Weights of a small GPT-style language model, trained from scratch on English Wikipedia: 13 layers, 121M tokens.
Each number is 128 + 24 x the weight over its row's rms, rounded and kept within 0 to 255. Layers, rows and columns count from 0. Numbers have three digits each. The size before them is the row's rms in percent of the matrix's.

# layer 10 MLP down (transposed), 256x96, rms 0.269, rows 181-199, columns 0-47
100:144167113139128115157131149124097122123132124083141126098152116073104143110110135162118119107136102116157113095103092167109135129151144131132124
126:131133094144149113158125091123112101106094117077117125109102150110124122128154134116093101113155111134130073139093114143157150099095154130124119
094:095111145149126129131127131121132081074156132128162133130117112149120122173173125118152138100099159103118153096108106111134125157119155105143127
104:089155153106121165136120132152131142115140121103093148130118107144166093161092102135175147154131153113150120100130147127140133144114092112118146
102:100140127154125144144113121131131182147138108131165113171144086096146129143124090091123155118120139102106150149104171121151130188118106134106126
099:161106151068127114133175149158137115101120132144153126122127129110114117144203076130110158101121156162110124112159096111128154152146103118101166
097:128130134125141127178136139088104143139106100152118140134166177142122127119161143122112108130114133154146108136093138103111133097057156133141089
101:092125079144122144106147120114070074170110141135132164094097141092143153143145135134115133166152173104127112092129102115125105151129100103177143
101:104137129121132107150058160108157143140097122166140151129132098099125133118146165109128075107097107099107125117076133139136136162165088112150173
091:107167146141094141130134074107096143106109126132118147158158077131139147137158100075140116155107148102107087129126157133117112126117101106130140
089:101140138085101133115122111148111141155160128136142130123149123170094132147106125153171114142145142140142127134115092138131112142136123144145155
111:155121102135152102149129112143144168112099157134165148114097152147131146147138125138104105113147129116093115108119174130141110162133136126161107
104:120124104113115139130107131110151125131081139103117113115121148118133083117090142115090157100154134100134135093104138137136122129138110088123108
106:127113120125120107102136116176116129159145129197133097174140150116100159112105127090080120132108162160117139169149092090150145154170105118163157
098:165113138090104107155155132151111085159137154129111155127129122114134119131160103096132115132139124129086154161108122129120103101122117127134134
090:129091121087154096121147086120129160100146141147158112144129134116121125153120119101144128152146156112139171111152139132088100096146180109143147
103:174138203143134139127128107164097136097139139131107115112161108144105155083107122124113116141158102120108144124121107159126123133163155123150166
096:106121109129121140142155090113118137065142155123137112134147135146087114135158132112070162125122117123104154145154127126114124181179194091166125
101:107101118118083120127137102139099096111150132127095105150104164096133139108144112122115166151131161122103175108180142134179177115084114139158145
# layer 10 MLP gate, 256x96, rms 0.28, rows 182-200, columns 0-47
115:168145142077137133126051113167125152113113136169152155136155131161085145101148120123120116168124121126139155127152111128140096130151127124138105
104:143129166169104152077115139160100115103135134132117128130112092145125121116127165151104163117146189102097108143147134134091123141123103153122120
103:111111092080130140143101141140145084127131131132100124139119130148151065138140124121085146147135149092106146126143130158156128136062137133112148
100:128139136149104117173136127128135134105088129123122089126116173124140129167170116183146120135137133079119134160153108106144115130140135114180126
110:134106137101151109082141132126083165122149171128147091129106127168146116144162177083136117142126154138164150136153152145123145133126085165083124
102:121121120190077145117119145174143129138123151122088145144129103150156084090127139098103083134116135115078088141162131135149122142137148142169153
090:086168114168117180126150150123136123133177124117143118100086127150132177160112156129041161094145135114132148139155136144123153115127105141095109
100:164145144137133139176117095092115123107146101140158110125133108182180128155131129108118113135115105186124112125120163123158124111140142144130125
093:151135108125164079141132129140155133135156124117119153127095106113098120159085115078148147142136156154164136146126142143139114088139114107132122
100:102123120122079152148151101113132098113104157096115131122162087085120109142138136120145118103103106119134121150128118142138104160080111128148178
095:129114067135117134197133094106108148110107144134145151189124131099140130113123169171092104116136119107140101100113143141116149096133148146144144
098:110130145131104093134089079175124093127157135150143083146118089129110135149147121078105076097105115129134131131087094145140131117138086132139115
105:103109120148150152124135129120125155115145140155167129132117127122146113101153134117097148124161128118124092126132100147124141118134124082116113
098:107095106118121157112150128140099100151120134109140129103087127093151113115126126104118111100167146124118135119115133140176154097135088155151140
090:104153127141125120130139117108135083133104147129094157129128146122115150124122114130145136120110110104155134118116131129117152148153151196150136
103:140128147144107077145109120112141138128144141107102098119099104135082135142097145139199129140124159108115148143182144125145123133129171125129107
092:146137116100145097149131159120135120186127139138086118122121144109149136114107140147128075129129165147146107145160104111166098130104128150119071
099:102097090133125092157130166134136174114129102102115132146144161124073145176126105116096147090129140117107142175128164145128144127140105118123174
095:127140187112167089124137148159142150070122123110123097108147116108147117123116128092129149100137143134133163133112114149177120143165086142161160
# layer 10 MLP up, 256x96, rms 0.273, rows 182-200, columns 0-47
130:183125174158101136108138151095143166148132146165114112126122115136155125126142130115160136105114170104123147109090189134085146124100081160100119
098:158197106122148138139110152116142122113151112120155154109133141121102113151115112117134145103165121163172135122106145166118153161127148118113160
098:131104140144118155149114118153144133163152157147107137123114132141151128141177098092123138138100146119095125118147146162074132134140067101095124
108:176148104139122110128107121134105107122123138146147085136091157160149133171145172147137172097107097116191100121155196124129129138129172099121113
103:104145122090085117131100110144069122111121122108136144112102103184132137150120115143085150117142111126121112157109100096146154110138163145111103
102:124113132109117114148106120143148126092104098118140110179123094126120116122145165136120185142125125098156128161109146127088138120064176123102102
107:145121150124147133151097121116175141132082121062126118127171117135165102140070126110157139140175145127132167124156129089113173147112123130138161
095:126182096149163107126106151124108109143158098109164114145139155097099112159116123139133138097101200080132135133121151148156139107117153139131078
094:089113135157122137145119155113134115103140162105100132144155121156122150094150118149104145144156094125145091143141170160099162116147129102146111
093:118139132125147077150156142148148097130140161132119091106158137124140120143139146069114182115100095143104105111131130095140108122121117159146118
106:160158118167130102148101130149120149097097111134137083100118153148147081121126121142185151100094112127147113100097170137086147156118107103114136
103:138174101112110110085141090168141159121119155103152127136137084083109123119109136145114092115111112119090088143117149166129138146138117086129194
100:086136118133118148117175168166111103145089086113151149144136106101142151141119135113106111173156114119081168140149148147141153099179153141140122
092:135159154166114123131112157158132114140104179124125093156131095143137102147166132118123203129152080141085134137124124143112132114123121116108123
099:100172128155087137134135155129089101151147096136097157130146085132132125094127142112102118075087119141123134118118126100133133109115136128123072
098:111120117129139158098135164119139114147145131156171106150110101095139165104167134135150120134116111096166123144140096129081149152125130134159186
090:122160119187164105107130104144091108111171107134080157110084112142111151113088132122160139106166119115129096112097107148109155115097146154122147
097:149180147169082130115161109122119086099132199139114114134137159131119122130137140124100106150108188148104125155169112127140159128088164136148119
099:171116155170134185144107151141144133141147177148099132139118170149161144137166101144135093111114174145141146115105124180141164141114109102146090